Part of a small language model's weights.
Architecture: RMSNorm before each block, rotary positions, no biases in attention or MLP, untied embeddings.
Training: a variant of SOAP for these matrices, 87M tokens, 2659 steps.
Each number is 500 + 25 x the weight over the matrix's rms, rounded and kept within 0 to 999. Layers, rows and columns count from 0. Numbers have three digits each.

# layer 3 MLP up, 320x128, rms 0.23, rows 59-95, columns 0-127
534507507492518494467493497502475496500540458484481495481465503521468543531461498477533514478509485480474472492531529489486522532494500496542522503469492521519487518481525509496520486459514481468483507483549475430489510517468497530517498467481507535495511489545513522505407468510503533454519514511483531501509466494521501505506514515519477541514478499523522553446490515534559509502499
480498537585508496529511514513502503527501510506498517491480491443519469500466459460536488514473502532553485503461500480532523476470509486511489471419523516537533515530498526507567509441491499526527501550505512502523474479446486514491522466524449479451500536548501489519525497513509495517511477468490501496492537502504454504482460527494506534493493506539482502515502497518516520471499
456518483462477483544471471517522474476486512545512488496488481520498525520470526424519507509446551560505497480558508515472530503487462484451537512468506505501503534487555508484493495501547491478447566467503504464545513480507560505498492478454453549509516521486519523483468505475484513535505437499507483493503484475481502475467516492584570495484475484457500534490540532523535520452499
474516488480507488581490461515525535494494493520505488484514484494518490485475538480509511510435524536486487464530539527505526522461467475471495533545505495498457522499512511536499474451540476499516493540468468503447486512473482486505515466448485516473520501484477502456476504488510485492515505499453481488488465448539488452508521490470473549519502479526536471555526536523494490516504
492496489466496488446491484441470492553484511504525450475504524544503536504531457496473503468528480483485546526513551517568487486508512514477474495531497507469466486493485499537529507529478503548513484505505492518517431449552441436503529471498498512517536480515489494469482516519524509485511535448547528511475501503480486491512466519533513480489483509475469485542443482514508480574475
480462504504498528515515503511463513522498474520489517540514506480483492493517547533489544507476505497488527511533507515490496475519521517511452478496516535533473485496499496521539511489525510509496520527521489517501487498466523485479503498449499508486463495543499524545539549490494502515487507530442486475521484476536465497535485527484478477551482549512536469507468496517494525499491
469491519452498470518494452492518488508501478501472468489475520518529497435526498551512480525515470480518513570502506463512478489512511497492512501508484528493497527498489508491509450513503522473505473534471501527468473502514510508469544533499459508522536513473466500488476511535482487496514497497486496530454516490492493527476491505499510537535489471495422498531508489513487482484486
499535476424568508542502482536473519505504497466459448540527491492497494471476517476494468484524485516476541499523508497507437521462537513482515550495524535460491506488463477476520472499502486505497492509529533471499532468479487518473497472513449494517470489482510512465476516513478476527465528510506547490531502481510512536499467519490500512510530465499445465455513522526474490498523
524511497476453505501492451479509513497525494508483539498495480468530516496530518527526485480502419497499514492489522496476477505506468487568526503518528528508515449510474511527499533515505461534517472458490523467494499491461520502501537489522500506554483480494472451558511469546513480531485531533501504519512479461524530523532496460507477508515521485506488512500479498512464526468517
504472484526525439506537510497512525528488490508503507508489526506484496452515522497512510525527438514491474413474520467479506494522537483517429527523510493511489513530488487460510507479513481501539547496488500510488453490489494516548521550513497466483486481534466489515548505494453513489514545490444514491482506531511498493513476473518522557533558491466447477442492476502516519485455
511462507519485487528481489521542541495465460489457514485502495495451481497494511511520485459544486507512427484490527514514485531528532573498495507521520489510519454507429536500492510504535488515481508464452500482539469560522485569509514483493536470510515462507500512516456506478482496530512518524504493496495448508511483479473547473501455467510492495505507462509512534464496489496523
508505469495491519512446489531517470458510503468521536477563462487502458475492482505498507480489491540525477524476468505529509484502507491523505523459504514502529475510491536455504598510487471500487523524531540481504512526504497531485481498499508477509499506490506508468491474465492509494462542492492515541482482520542512469484534508521520502477521512508493537491534510455503506488504
500497514456501486430525499520524492485494497513476510510503488481506496481450501508473492520486512506536524514508468520537465458513508537523511525474525456471522494496494515529486504487493513503502556510486525510503516490501502520476484474503486476540468482516524495550523505501516513516466512515533497481480493498467479501478439526507507483494509544487505525495515494532507476496514
489548496470459531477496494512506488497552531535518496501479506501477467476566515520501496530442533483485521460481495502501509472498500496516484523505492525501492506519551479529523484491499533443522515482481527502510501532496499499493490527508497480531501478515487498512490508466483494534482466531475483500479511489554509501520541517536522498497501446526476500446503491497452480508498
484509526497532507533507517486489496495452509534475505480501445467501480511480487520515550438516545539505504537492492488518476496499507540458495521441512458540531435505510504538529504524459519506459498496517489542510505482494550504498510559501505473496477492506459493485506524487483472523474533521492497470493531541493502516503511479514484508539566463502459504517475517515526536475521
442530532500533527517463518521501531525480468491427501491511474525511481505469469492498509497489506486469524473503480474450547529516482481507493509499473492506496487472500485481527522509455492498514508497547494530434507497445512499486530517467498505507519511488488473474495519524469522543464528555506490508536499516432489530526519502499494510505519534495495503470504529470488482493525
536484563510529461471459472517491499515495485504491527476522487504542484505514508510438523479514505497519475500525462467497471510472512496495456499494525505508515510503461546470499494487501492476496497494546484480436448473489508449506523497522481441520498476501508487527514504532507515481473540491497488508505465506529509478550470488513520501533477492457491489500473424484507495474494
530482526518538511538497506494524488515482535507515468452494478511462491469467497501486485536499505469518485524520489488549511481569493513473510444483506504471485509512491551494464498494484542482507459486516545486455494497510510499439517549513450501526544493516504489478517491478491481465519463523554524502467545512493508491509487496521519508424491492527482512517458506510511490530545
475516479499503527494509475501477469531485454522475503489519479499463554515497480506491496485481481477506476511526518523498487533514491496557555511475475498475522513523460509494492508521482505510469502528507507518474527490537469490490513547511526503526502517502495513530501483464496485515518498504486515470520472502498550478438495449527510485512513481559502523472527493486448495503534
499491526476540483543500477475476498453526532465540471519485546481495496503500518488492494490474515499471481472533452475484537497501490543497528491497467475530505489500484493504514535488456561513501502538540471468489506502522500514436492487515511535496481543472485485496442481485456486439489485492481518514529514499511484494466551548507481557482500499501515458502504508537453457530464
511533452506566525529527492473501507495461512501531491490529470467479505499452504467471507540464466467516489476491530444470543442481513456484490487469512554543417497470493532457470488513500481490528473466503472478506483490476518516507467531511483484497499487497470478518509482483503485521481527508497520482479496530457493511544486489491514522518555515501558510484510527508496496516520
508530497517510456491528508467509429442500490516505477501443510491536532455529487492516497472511560500486512533548506531485397542480493530494510501466499498496517524527497544469519472495424461467481491495535470515497525475468467502496557526501452514510475482474513514510476472553466516495540522516488475435505551509488496463456491532491485512508520493515523549542488477485510495542464
485491528495444505497500491500485471485543488546465532488480463467513503458491530494480521543494538551520490463441534518517479492537460509471485596516480470483533473485501502452549521508516495475521496482478430513532506505497493489526504481498500465459496508529497503521543499517518505563467494503482515472464494537500462483533484503519513502519495544534500507567513510477490515512510
497502463500502549499484474494526486491507533497496471515499479507501463477473480482510476481500515528506511483475535497510494522514512481502516541528512535524499507492447516514501499508449548493532507505463514494487498506501494511489496516490496489470499494469511493535502528527484510517516513507542480504500504507515518473489526500509516499523475507528498504493500533494535498473490
476493490504526463487524489498506466499455452541523521492468492500478491471480496521473539542459470477478511504521517472450504450528462542488491482554567471467454489543508529472497482509530505471550492560496495525524494528483481485537549505462503517499490543501462472497559507468479531582521465493487515442485477480535484522505482447521542458521460519458493498522455541511486523441449
490478499538454473464484478514510496475480509492496449465513503532515492499541487490494520490511487535516506484515517499458497498480501468511526501490509491489486510497497494528514487491539534487498500529545500519526486500503483486503481501500504485507521490549540517511469515532475535475523515474482476509487488506540508528535512512465484508496468547473454499507539497515512510487485
524519500478504502530525511521533501493460539457504466516494541503487484531529521486525536488486478480459496517490478491509465530492492468536488501498475491522532501500518532502512548521507482509506510472492510469449452461430505512493510491479514488495517432523570550503435532525542502512512556561514528518502511536499483524510497519475470485493443483525541480484532500492500518494531
452495522494513506517482527453524517531515521497495545514512528536483520509483504517494516528538528466501490512515492468496536529508493506516504524491531509477495481509475499502487446481509499531507494520535509504497512505496498539500512529515458510517515477538529413480490521493490495477501534565490483548511503483548519476499479494471472495490496499492497485503512492452502550514490
467479495508524496502543548494524539499516524510417534486481514502493525508602518479497504525527456472473494461500520511485492447482480475478483517511478468493507483512490535496522513531515494527515491514521499511468505518488463478489455506526528463530470510532525472536495489473449495464493498498506505458485517489539501507499491516489452507489546479474502479519489480516500517460513
517532475509428492479492486511523546485482494501487443524480515494519535505491493437491536499501497507487509465499490493536510498502495518515516427489496472495466456530492508486530505525472543514524486464535478479506461505546465485487463477503530438494441509514532484540484515449509568521543517525467481492543506516497552482516512507455483478506474499495439483462451509538518493535524
501514511471514514484509517483483512510495525459509506474500492496534499470529490496471453526517498457485491421511524494498448491492505487517527492453491540475522506486497477530493479477518492504511520459428508491445529511520529495496481485512481461461487480471488496486503502520497474432548457499510451528482481491476465467546501513495510498551521482492534512494512497516487503523530
541508470482511492508520491430449500477476495514446550566524481513489469471476497512504490503499506499509566536509477522506549473529508478524500511474523465519536456473504533475542513525497501465550490522492502522496499544526481490501506550543514500512468470517468487488476493493497533514525447499524525529521497519467520450496488533542510525500460514496503483471554504521504557494521
492521443530497497522533476521512536524487460518495500463526476517497533488498477504515495468535490528502509529527514489470513516543515499495515472523510488535547458497493513533533524508502531505516496468500486513441486485462525450466471500521509508453502472497502516444504523479479463526518517518456479551500520477471493481515484507523513494510481486454489472456510531548513542517514
526510470505544497496486520497498514542541496504511488501506498545505459526537504503515478507496518530517457573481450505505508523531502491539543483472455536489472508507537528436476507483511486522474551517526480500480472531481462459500471542477506521505508509489528507514499466504542488497470483493451488486512516534489457477466528520506491516472481505510455483509517499497524522511510
485531469477489547517436481528490523497514506509507472506536483490503462488487474489532507519488501521511493488481488526504490481512530496512489478481480506527522490483508522521535471480528472496493478519525507423516528521515508490511480530488526508484471524524476522491500483509475541522433529452495487521533489478537496533487487468478544495519522488526521479474546529523505497491500
552486496509478517466544533499521515502505461476516477483482459524498480467488491503485450481464540498492453512519466491536512471480496487492504453460483504454487491544467510533496444469512491471535503490529498522508471488476565497496492477467488496539498462487543461506507480518488474489489528526551500517489513518559534478499556512488507515475524487476529537513538469447496497508481
525451516544509500520490491541517504539525488503541491503539499444521564515486446519521492451509505517428476493512462499532522461502491497485514514508494476524515465479525479492487509486508489532523527452519446496509495509509478524477502490468499517467533506556495533494541519501525530497494539510550467447550514461518508502484460477512468477515532589467483442464465488499510503486480
# layer 3 MLP down (transposed), 320x128, rms 0.211, rows 59-94, columns 0-127
508534539488539521542507498525507508518470494477493492516510487475524480483504486523528433501471536499495487546432472490457526459511541557458493529511474493509543510495501517520501475508526499479510457537527482526483484484502509505517492528489568461489484480513522528511511484459478520473497507513471491520550507484462513511509454538483547481499448484496516467517530508453476475498488
536504480441496463475501473531503523509514479509457469523517520509478512499465527454456526517517492486495538498469516478476481507490505457492497531488449490530513491538547501525503501498459508495524493514509518502475462549506472506502511498501525458473470466478482451501548475520481567538480501523530473488549457500532495463540525532497518511481470538502504472532494484486467496496487
504469533484505478495516523504475522523512518501487485514566537494476487500472469507469514531482489508535465491472532509484489528522504508483525527462499507490534492491524512515477537483484449558515510498482552451493452459449501529501484538455532533473565519504515452482515510512505529517485487513455477469502472533465525508498573537560514524503521529497515465472526480452496489477569
503515463509506476491478475503490485450500506513516501546458531466493527498499493510496525507483451467498493528528439499449516476522492530485536540490497532516519515495458479443518510481491532566492505475470482472502515443455529524490487493461500461496511501521510524508527492503485529543509448519477474524483470486501517519519470553504440479436469518454488521496499496512529539463556
489487489463553467469508481471444516509498542484546494474511550530508465495530482509476495481493540472450533556521539460552458435498520476468467502501502446507481515501473511501501493536496496495524484509505488508472476494509458497514500490503500531528522484513535505494506478466498483480504562519545491536477494503490517496488455517488508505523512541464499479557487500471526520529459
477475480517483522499515510499478514532460524492515460527503498512492483506529543546458477514471537512491551501463501498513533487516515498509508549509496507512515494489534475479472548486546530488491536496528540504501528466524498496500452530479489509475449482521515480522508489504498517563490488480459459502525509489482504512510524502471501495493473474450472520498466541552545503495470
520446531516490481488545506478449471526457533490523534509457444553449479500513479473524450496481513489504496508521508530519502485512446500476560525465519533506548549482472494502555493516530481481506524457510504519509520488486479497498504488522494527515513471513501456508559479515526468515518549518502519507469523519481498497516501539490524496507505492492498496509480500485496459557498
519481490518465488492513495486509500474478508540514532460498510468522489499514521474459474541478487472485495469515523466493538526488517525484505497545412480477495448520514454523526533481513549520521491535487484498497474502457513496484534525493564500485529472521479513489538547520444504562528438494509524535474469510516502520496504481484496455547523486485475529466502544475485453495506
475465514471519543505467519508543453503509504525512477462513491493503518495490473508472484470456485501487494484484516484507517524476507456510519498524467475424493481515445496500487522489531513489495478494483475489508462487497516511512522478510477528462464469527524538512503508513484447441492465507525530494479514501514514530488471501512443507538473483516498510519532549450482504522497
484509542474483529489480519518524474522505518497490521490498521444509540521503475513550485480505512509460516559482498516494489470498474534509538587495440509530456505490478483508489523490482496490484535475521463509508492497483513494533502486492525505518459502545513544513514483458482514531499533463531472529476509496519518490475493506496515512504468485494503498489531501505521532487493
514514524515513527466493476498502484527546470537515486473520512512540509451488483470427523549483487507571523515469490510469494528510479480505503540513511511478528496507475519515510539487484518522491492500537480497499546492490515478532474509494489482523492489510497483550448525533520494474518482482519500545555510508452488509512511510466510501515478518469500517473475501508511498526474
468527498519477474516529510469455497559498482496481491543503505475488494519499504449496476540488518478500463486494496516521503477492519531512525506514480506505461504481493511520500488536517495483468509471497463496514532553507461436489472470459462491505450480480462506544458525483535473498535527522509500509538498487510527471519546479502489467489478513516525475454519481491514494499548
497518507481497474481462486495522512488520458496532536507526508507489490505497511504492464497512496516505569507521542512458443511483492490504498512505460482502484488504519514509504520517462462506453474500477463536518496499498486477465490493507516510455484500456483493494524494513486446485514508504483509505492471497516506460549527483522486542519486464475538538474459484479492546549483
494509494469543494487463486490554505535484498490471484529458479500532530491434481482490495502489472505471474499499489543497474507499481491489460504533548456466525498507493522491507509490481481516464515525499471497515525532488479511531467476517509528509491506490476527469493578539509504536510481513508508471506493507459517481514460494526504504507443490491505503494531520549473460486499
516496511542530523522488509538524486495533502514472501479552511520488526503503497528504563506514513518451500476480515476552502503479524504531476484487458487480466524459515466531477473473461489521477494467531488532520513564508538510482504528546509502514486483499495445516526518468477512451521477489494466474505522501509491487522542484515516534537497466498467530483474544517509458559457
511517516563527490498549535476509490529504484509528441515503471491456533522497501493512498466514504515425504509507480496485509486514533516547466514465459496503498476494493509484497542519494548520535513493517523516537527539493484474504524506481479516493485499501513495437492533552491536533479477480432520486528518493465495473539472501492495497476509475499483506520453520497462522486543
500477512491517539497545496484487554501514499510504431507488499500554509518483483478503529515457492478461532491514459491504507512491496535524491485483503471475508522523518504544435525544502510525473480497483478519498514522525460556530536510471531485537443495493504523510524484533508530455505545502499488499480501504491464504495505527478539599483501508506478535517528548489499496494470
521485495539523503492505478477481508552506518476515472472514509443552458489518503495492522473484492504487472548481490511536513482485510559473492484512517530504490480525517501485495541475463513490475500509498506521505525503539488504497521499464488457465490507509468473516545518498496523519486475483498521478539510458506489463549448517542529540548512519436529471528515476503516484480524
510526491473502528509533480506492516467461476526487488500523469516521496531492501505483504490520515537528502501505483490507505541521492454482527485512517495448544460509528518500468546499486506512425485508516482558495550514508491488493480488475496489497492483505510508516536509479470460515474499546498496506518489533486518495448510448503509507502447451467505529497538499508497513461529
523535466472544506472485477516485518528458485476523489537537506480497473496474502505501482523528473537526505515461505421479463504523444514543496492523505475475511442531505490501514525510481458511504517518543505518477501496474500511504480519501527451455536487449479514470492515497547509506494459500521448498506479480477503506484476478511498487526479511493463485543517524531517475554527
535465511476509516517436507493488451510502529488487482428505488521525507498529504491466468486527518519476511518459530535530501483488528505544450472506487549538524483497520509529525481478571501521487515539531495498515520519551481451467510473488503458491495529533500504514485463510475503470492448485477523522447539555533538516489493482538513495453500522540484512475521454516477515481488
537490487542543545463502526520472502497518518530498529436503480531495496505495520490502454448517499487504519518520561519493444512503494495495480494525483434459519474503515505505512528463527496540472513516506506488517484532509496486493514445542476532544527518444489495506503523513466485500478526453484456448517495497495471467524547545476531491499502472504476498518536487538536503505474
494521527484492526517529547526536476469493488501473500469496492488466504503500488506489510527511567520413518501473495507542519461506518524509472522459498531467508512534522515541510493472498522497543513510522455475501522517461478525498507477510522486453498517472566518497488482488511491481465461492496500490503490540532490509517536493516533485502492478527452498495494529484481478478487
507504492525515500493521503489504507501486472495474508466492504501490501477496480475528490538516489517570496514529551518528503508487533511524492489499504468481556524469523494504553515455515521540529495522460503443522492470483522509535464473478491488497487503524487482497495502465500517538476519501515499495516507507502457561516503498515500530516506496493488506493497472479443474537528
483520509494445483471479514513519536527492538476486503480521527523460481520498497513481478524486500447558467487520520494504497492537472491488510449528534530478487472495520495488505513475504484472484458492534504485496483481528484520487518545497498488482547570478476492484506474485486507496478512493500519444520455482501496490482560469527486479526544518531494498519462528479494533508485
510513458523493491508475484550488508505496547504501513499490475489476456495500524467489500503467504518456528505505490478494452512497483513509533509510494521517524522501515497495487519458518466513483447550503501502497487489492514540503514501486458510506512462497510442511493479487472539502482568549481502519486489433520523503495507532450492508529431518476524469501476502498524493484537
529473484523539511456470501523449499487537489536468497501512502482468522498551496483533484491520490504499460471518494476451537564480511498495475528491430495498494550515512511544535483520504445499529461519547561510550490446468510495509507507513476525512511479515512498448537476458473512488515473515538485516476506425508534506468526506492504519524495502476491474535523498487497503514472
507538499538433524514520471517504491498511469492502460492502441502487474487499530535520425469531493518475493510469490503517529491491477523493488461484495483474482531508515559512502495521527493515474529525501503492484523408512523479492499515511496480484474499528472547544465469436487485503512489546464474502503525468472484501497512499509523476484549489524513499495489489505505486505548
503459498500536467506522511527463520515487553513497527500539542455521509474503524466507534528487506466479525451455497518460527483493475524476461500466533533480498515527509486534484480477483544503530481507504511499490535543504493466503525505531474497511519505464468469551529495476534506500504506519499462535515482433502538494466507468495472507479502514475499519448490496466490509490513
523496505509526531489459492506476509516514486492494518526464493570490462494529489514538450495537522491498522495488486470464450498487509502499479525529496510462501490480520512472497491434504466514472562474493518496507515491463546525532518503497499528520562543468523465467465515480475494552474527482482464519487524507490488524464502513526477483445469531512528524542525461479456517546511
499439494490494500485521460494534511455516504531514511449507543543423471514482507514504524528535487456507520562492520529501453477502513501511476511495491452489519487463490487493484506497518502506508470515539484506508486565486495505497504494536506502537517519493533495490533521516502536520496553519504546519438488446504513533453515462507508512497483508516471500468498485510469523509524
443519498517483525491502491528499487485535472457468466492505498502529477543516527471561513472521493442510529506495537517509504527484486503564505487463504475464531513483468441509464499495514440454439479511481513531488527501509539508524458481480468508519537518572548519489503526521454500442501506526478502458520510543504450548499481508465498464467493500521514523493465482451518497530497
491522505490485470522493505511493469482462520539480478494478533490496543512486516483505483519491513495525486499525487532527535493496497538504470495533503513511481522488505538519502518502455466531522525503456520473474478491477487539478517478480512466498485500493502512522509477467525529449469473510534501497503481462500471515489532537511461477481585486508478497488493467508504487465508
523536504509486468489489513500443482498494506524490506470470468452487547512453445500523487477523529526505525483474501526488470494511503492446494459503552530506463464526557480509517527531506516518478483455520503495533491486464523532472523480525480511501501524522497489450479470520492508540524522522516483501497421485479520476483538522465542463490506488508500481501506513483502497502528
505530498487457496510521488506495463489501520477475492451482505504481517519468473508512483437461495463523512523494486503508509562482483527468521480503561510459529473480512467487512498495499504514464542556495502494516509504499515493511541475502509495548467501504500492509513480540505504464516527555513502486493524486481506488558522508489495476498512496543536488529489482473482513496484
445506448518521464481537530522433497496470484508528527485524505469515509523470455500483477513534507514481504505568494482464468508469535550525487500525528507489444518492508480499496503447517462568512489514505488507530488537508498499501490473484528512520521491501504478460516478516509495529507531519546539528470532516484537495484529523531508540482495508438521512518494508506498538505487
# layer 3 MLP gate, 320x128, rms 0.239, rows 60-95, columns 0-127
534457470492516497503457469520494496500522495476525488528507486472480537497514495506494517507451486505484502500582478507468459529498472541484522469536514494520499482458475434501496521517483480517458545477524500497540474496500511497461514496498483542497542473459539484510510503454551462504449489469570490515469499505469498452469512493529496497500533493514494533492532511470472491478476
561476522521519495526492525503475542540496505489467526445505521516509460489578502527495512457530461476490489464457492472511476430520524488582469471507441493521457474497465476516494501490516529524582472509504483476485518544515470516505496530469492462474523496517511494479512483523515450475459576483484464528472498493477509460530462513442431484520551470495517460495517491455509488499474
487526547500481481527481503520519493510556514526505519524505536501499476536469507513511475494476510526455529504502520424515507462476483488485497446477528543507521459489528484547479511481490508508504483480487559518497544551509503507524503496540477492496482468484520478516520487531534495497516528509524486505507517490485504522495512471534494524498490507491456482510522464515476504466525
468481513478526522460483482475504505507510483486547492496549500480496488482507426535480514506521506513533545541477498494528489503460531483511476496524478497500487506489503520520524491517499478529498526539461455518507445493509505513512524508444491482478494478476482487452478502474482497510460542490522501496477487491527538485533474493522498465507461536516510516495461509526546518546491
450535466511492494482471504520522518492502493464465483537491503501463456524511511497494508487505470546515521505517467498484459513518470540459510489527513483464532474506469510505494526525503490540523530580493444483484515485478508553520491472534505527526508547493500480490512509514530522513501524485487500526543478514475552465524501527542517475480464493484505467499528495477519501467490
485476515501514491516489492488482518521490556499499527515526506504511492486491486487526464499488527511524506566524464494495485497466474509538534482501491518469504509514490522493555476480508533510472502453502509449505489504486501480505514526511506514528512521495520514505515530489521513556506454497466543482483509528507479530525476535495491520485519497510466536527501562545511507529483
518545438447533535514493468521498497501469471475503509466495491521513477492447513481464523492508513521483518479481514506524518507480456544499500595484498533463476507483496478530486489528510494536516531560503468469537449536493453483501505476486467476465485485420522511509481526505521547511524551518535484518488576523515490525493507491517490481473485496528505518484466498461471497529507
529496551494514483464467494506514529520480480505516487518496512506487500464484483512492465520462481528528491540538441515494453497503497537537513492522502472455516548510458521478445493515512513529494514507515493479496459498473515526474518505499485533486500466481554514499529472498540469495543519489525492485446508527507478480525527445470467509498475478499522522526493488525498503516486
478504480500470507494528536518486491500537535469498470494484514478459470484518525499495460535539531511519498516493468562528503431501508477501551471497514510456507466480501494519507478471535481465509481439489501517475467491488505512506494455518513486499527517480508537515506553491510506489504540506495483466496501456483498531496572504530539487497478552460466501504478518544507502518518
450521526511519533532488506530535509456541474464453552527493485509506477472457491500494488488496491517493527503520559483523426522466506522523450522476519475529488538518466466473515504486483575510464483522494499529539469535506467526504483513484486465498451528526502560506508508491520527495541470502484479468489502509539533491520506518512511488532492464496541513468473482534529516505488
509494515475496490468479515487475521479504522478501471502440516479520528486502509482524527520530517463501523503527533441480507503495492513507490488498491470530527479479504465587515449495468487515485496471510453522475518532492510477498511466481531518466489491500496494512474484482506500461531494515497431475509514508459505534511512535474505508501537500515508466491488521568510496541471
505475508545486494501477497516473505531473503490485497490502495528456486500492526500525485475501448509488505477531512509483480534457523469496482490527503543494493522514505482500525509493488524488487485508518503511521505527546481506517503487497524511474502506481528517491483477521502484465565462481452495519511480516540539495534530479497470508489499479545506480496475484506463498484489
542526510514504470495516450523500465480479473542484513431559521512487541537466464495477483537517515498528505519508551511528516486478527461545539483491511496484514480514495484516485521521497495491468483471472512520510514542499473462507537485490487543510507471474475528528517464486500482500521532508522506512469514476485487502503484536522537507520447530543516522538488544485497491494542
523455543432493468475511491489511509469498522484559477511516553511527514514512491519517536483479478507496538486504528476475534550488483517513489486532488474514524492559472519504475501501492495537512487466504484437485497530485478520484516495461466495477523476498516464476488514531505500489518511488517508490524484439498488490556495487515468495498438498507547484476474509494504519486527
504545469469512508476524488466551529540566494504499491492459496459485481496506486516463501500499498488527475494491502492455471506563507532513487493491456531474486500445482510429457514539471518491491520471503488519532529444539507475481517449504490505488464477461509517492509502514487479511511541519481455499498490496476514495454490501539522495517451482517483554483438530535468507523493
500488495539496502524527521508476499494461590521520439543506499461530481516516518449526521490468491541488511504473467512528526483502499549512515511489508520510515484527506508501473505503474548476498487479489478471500485485466452542488470514503528514463510462515486551504531516525502507478498505467512517480480495476467522528490520523493494555476553481474528497485540545509489502479465
514481500466510514528540538489526445490488534505526514538506494506479522467509504476498492495486502482492449499497519506507449473505487536513467518528450494474485554452488464523481509484511489547481543492470507451453502488539537522477507529500503510524485511450518513507510475490512527482511487500522508511469431497519496459494477515521499495529496504522528517479505509510489520504548
503515551503528513497478489531492472528492497457474487487506553467474491436503477512534491512506504492430496466500494489524534503512486530515453467503475527482507490493508523514504494509474488505519497525465526499473522512516495529484480502497513496506514508532516488526453494481506535548511480497498550499499512509480457510508504498502513535484481523505500506511481479490520467495515
488472500485470512502537523524542522498536496504550505488514442490497507493493521504491544477493477504504496512497478517520500514520515506476492475461499526480497522497510475521476483483503510504531465471504533547499485479486485460464594496438516560520470471442461508520549505517558458490494493467468511481506497513473549492515532455496517511504497447511499449446509557501458519501506
500496530536511487467509497512482521506509517520511473495484459520540496464488511512507498480501537505498420521500503499517509517514511493500501538499483508540541521503494504498497503566503503529535511524493519503498477527488474492469490484495499484475482481549526509494479532492509528502505484516532487529502535547537520515469512492493491510504483522474494531517435492480558452502529
516535470483483464547532475455519501517526502561506497479465463499499490507490530481502517528509544447530499530509523482477457547509497529492515488491505455481511520569540553495473485511474467488510444475469509532500490522530496521485494514492449438456522490474495462502446515524498518518556533486542516506499508479562518446502490545523511525523514515511484529520536476485522516588500
473506533514509511474487516479481480499467513487454472533536496503467476445490518458469516510534464530508520507460531471503488507511519557500496550536507491515507495466483537427523493514530477461498503499520481477538499463484481545459499486461487501469487471490458556472526527476509486550455489499517470499520456479463486499535515507462508558476481501514488485528481570517504510511491
506522463484508552526506495491535472470510534504490453523527476478518497486490513485506513498474493527503534514507514479534479481529466510467515549556532515489519496484469507493484502481476541486540497477499499532496494522488497497471509450500493480465506482478484504504491501530499524506507529488506478507516474534492552479529531488524525511545465478508499479490506508483535488473501
464500535482522527496483497440511497529527451495527517479520536472502484530517591473515537482473488510477484532523541442506441508502504550528472516509454556458483534496534507468484520492527500495492528496535539493479502476555462519484489467496552515535528453512468512488559491532537475502509520491463495484494490484492542496504459514544473490493500451488483475500492528437530518462473
464458490469512475511480495522471489468518509542487511515487451472498503505505472521538526513495510473541550507542490512482526527529499544486488509492517505521515536493492489477458499573473490515498514469513478482531527498496498476494536496529468510508474486465513517474480487501536509527501463517492519484507512506477515487471495476534492496526473465489509508495498481504487508496465
470495459461469493469503535544510495485484506461500496479510491522501508458530488488484465533508509489480466521472499539520477545508524520500487514477498502479518506510473461472499534496501522500522555483478514524471484503434536524507544522472489536472495502508511511524486580479502482554521464496524509507484509450489486493485506524492504545503481505528524512476560500487502516531528
482487507512497527483497483495492489510491554486512533558507548532509499530518500511479519554495482508491475519476498536495467474469500495547497538480511480497489491474496476514478475462487503509539501516530488460516485491514495528485490504499464491502526510521553459488501515512448480484516548507509474559486515476530502471510488483478518541504512538493468502506486517445497513512446
481532535535456557516514526509515496503495511477513524543487455539507507510488520516500475533441488494492502536480518498489487506506493523491530455492478504512533538465566495556493494487483484492494499543492486505532496504523543527484487491491492494524522513540498508497503501545523459522528498461494519513526492504466467516461548468509488466511515461506519509475508469496449513514507
513445492505509505498506525504471487469498533487506509486501530484494538516469518534550471527509526508482501452537500540502519535506460504516495518527438514549495497482507486525512508483497497491518500524515444522486527531511488486476480484484456490480452507538529501503511479481528523488534458505495484486455512501504492514580478499454504527496436483502537562495504457517489491512497
503496492526506491481517494503442490499526526508506512517466462480489512488522478488473479503501520494437491482495461533516518517488458465545477524498502489509492483475480460496541522531486503471507491504540528540461532481537519509506489516486525495477497491510525483520495489496500492532540486527523500513479502547509552483487486505513481476499501472533538518460469481511480500475491
526496483560483509459546499490501463541514486469466505512477479520418516460505495484510524506493521476505492492523515531499472544529490529435543493489483476449489512456530505516512451542516514497517523504471487505540508501544542536483485489535521517475480450493486502497495487542516500486529490485521490513490480497536537486464555495480493504495474486515442480506474540500503467521510
499489513488535495512490476523519529454491545533541477446519496526531508513498505463499506502484560543506461480481485505500495498476480542477510527520495527497516499504518490472483491471511517494521456501506488501508497498451523494489458464501510502498501501460500481498489521501514490513497481437520505475507481480495530503498463520492465524516549519500485531514476545500480531519523
527518498487508477536494552490504486479524532524518482472460491472525502538466488503497487509523503494476485477521495471495535510520497537477518482475553547517478463531526541515515523483505463465485485528477514463511493464482528496489490507496519515483504535528503498514494495501510485509546482472485529509488475492502474502522482495454495527520430483547484513478516549543519479522477
508545489466490563498466503508475503536496527502450485505536521482490495501467520493537503500480460514501502439479513489503515508473528525551486490505502517527527499496489519522532506504469489490500521521513512492521518509470472511515461517480506460492483512546491513485512473489480528532449501490490500504492494471512499504455507471497526532521549514500502503477515522517509504541513
508501551470462490549574463471498527536484511530489503524482474475512449507501510477507562538492494471530508475527460518512503533520491516519512515502485496512533503470520483518555513525460465469513494466479518513512514482478485516504561520456507502468511531489452518499522525504509462518442514479433470462518529532516433464470453474454507504507494515492495503505516519501518498488503
428475532479478524520492480496493525480458526462523486516493496534516506460478486493526517530521496494471488494508496468496492493441493479518514483484494524480534493517483574507506504523471523472515505474532526491480462534486513526515556481449508475518478435513516458491493507496500495567505481498467561456531485498476526489555471459499531491503491505475499458488502524454451475494470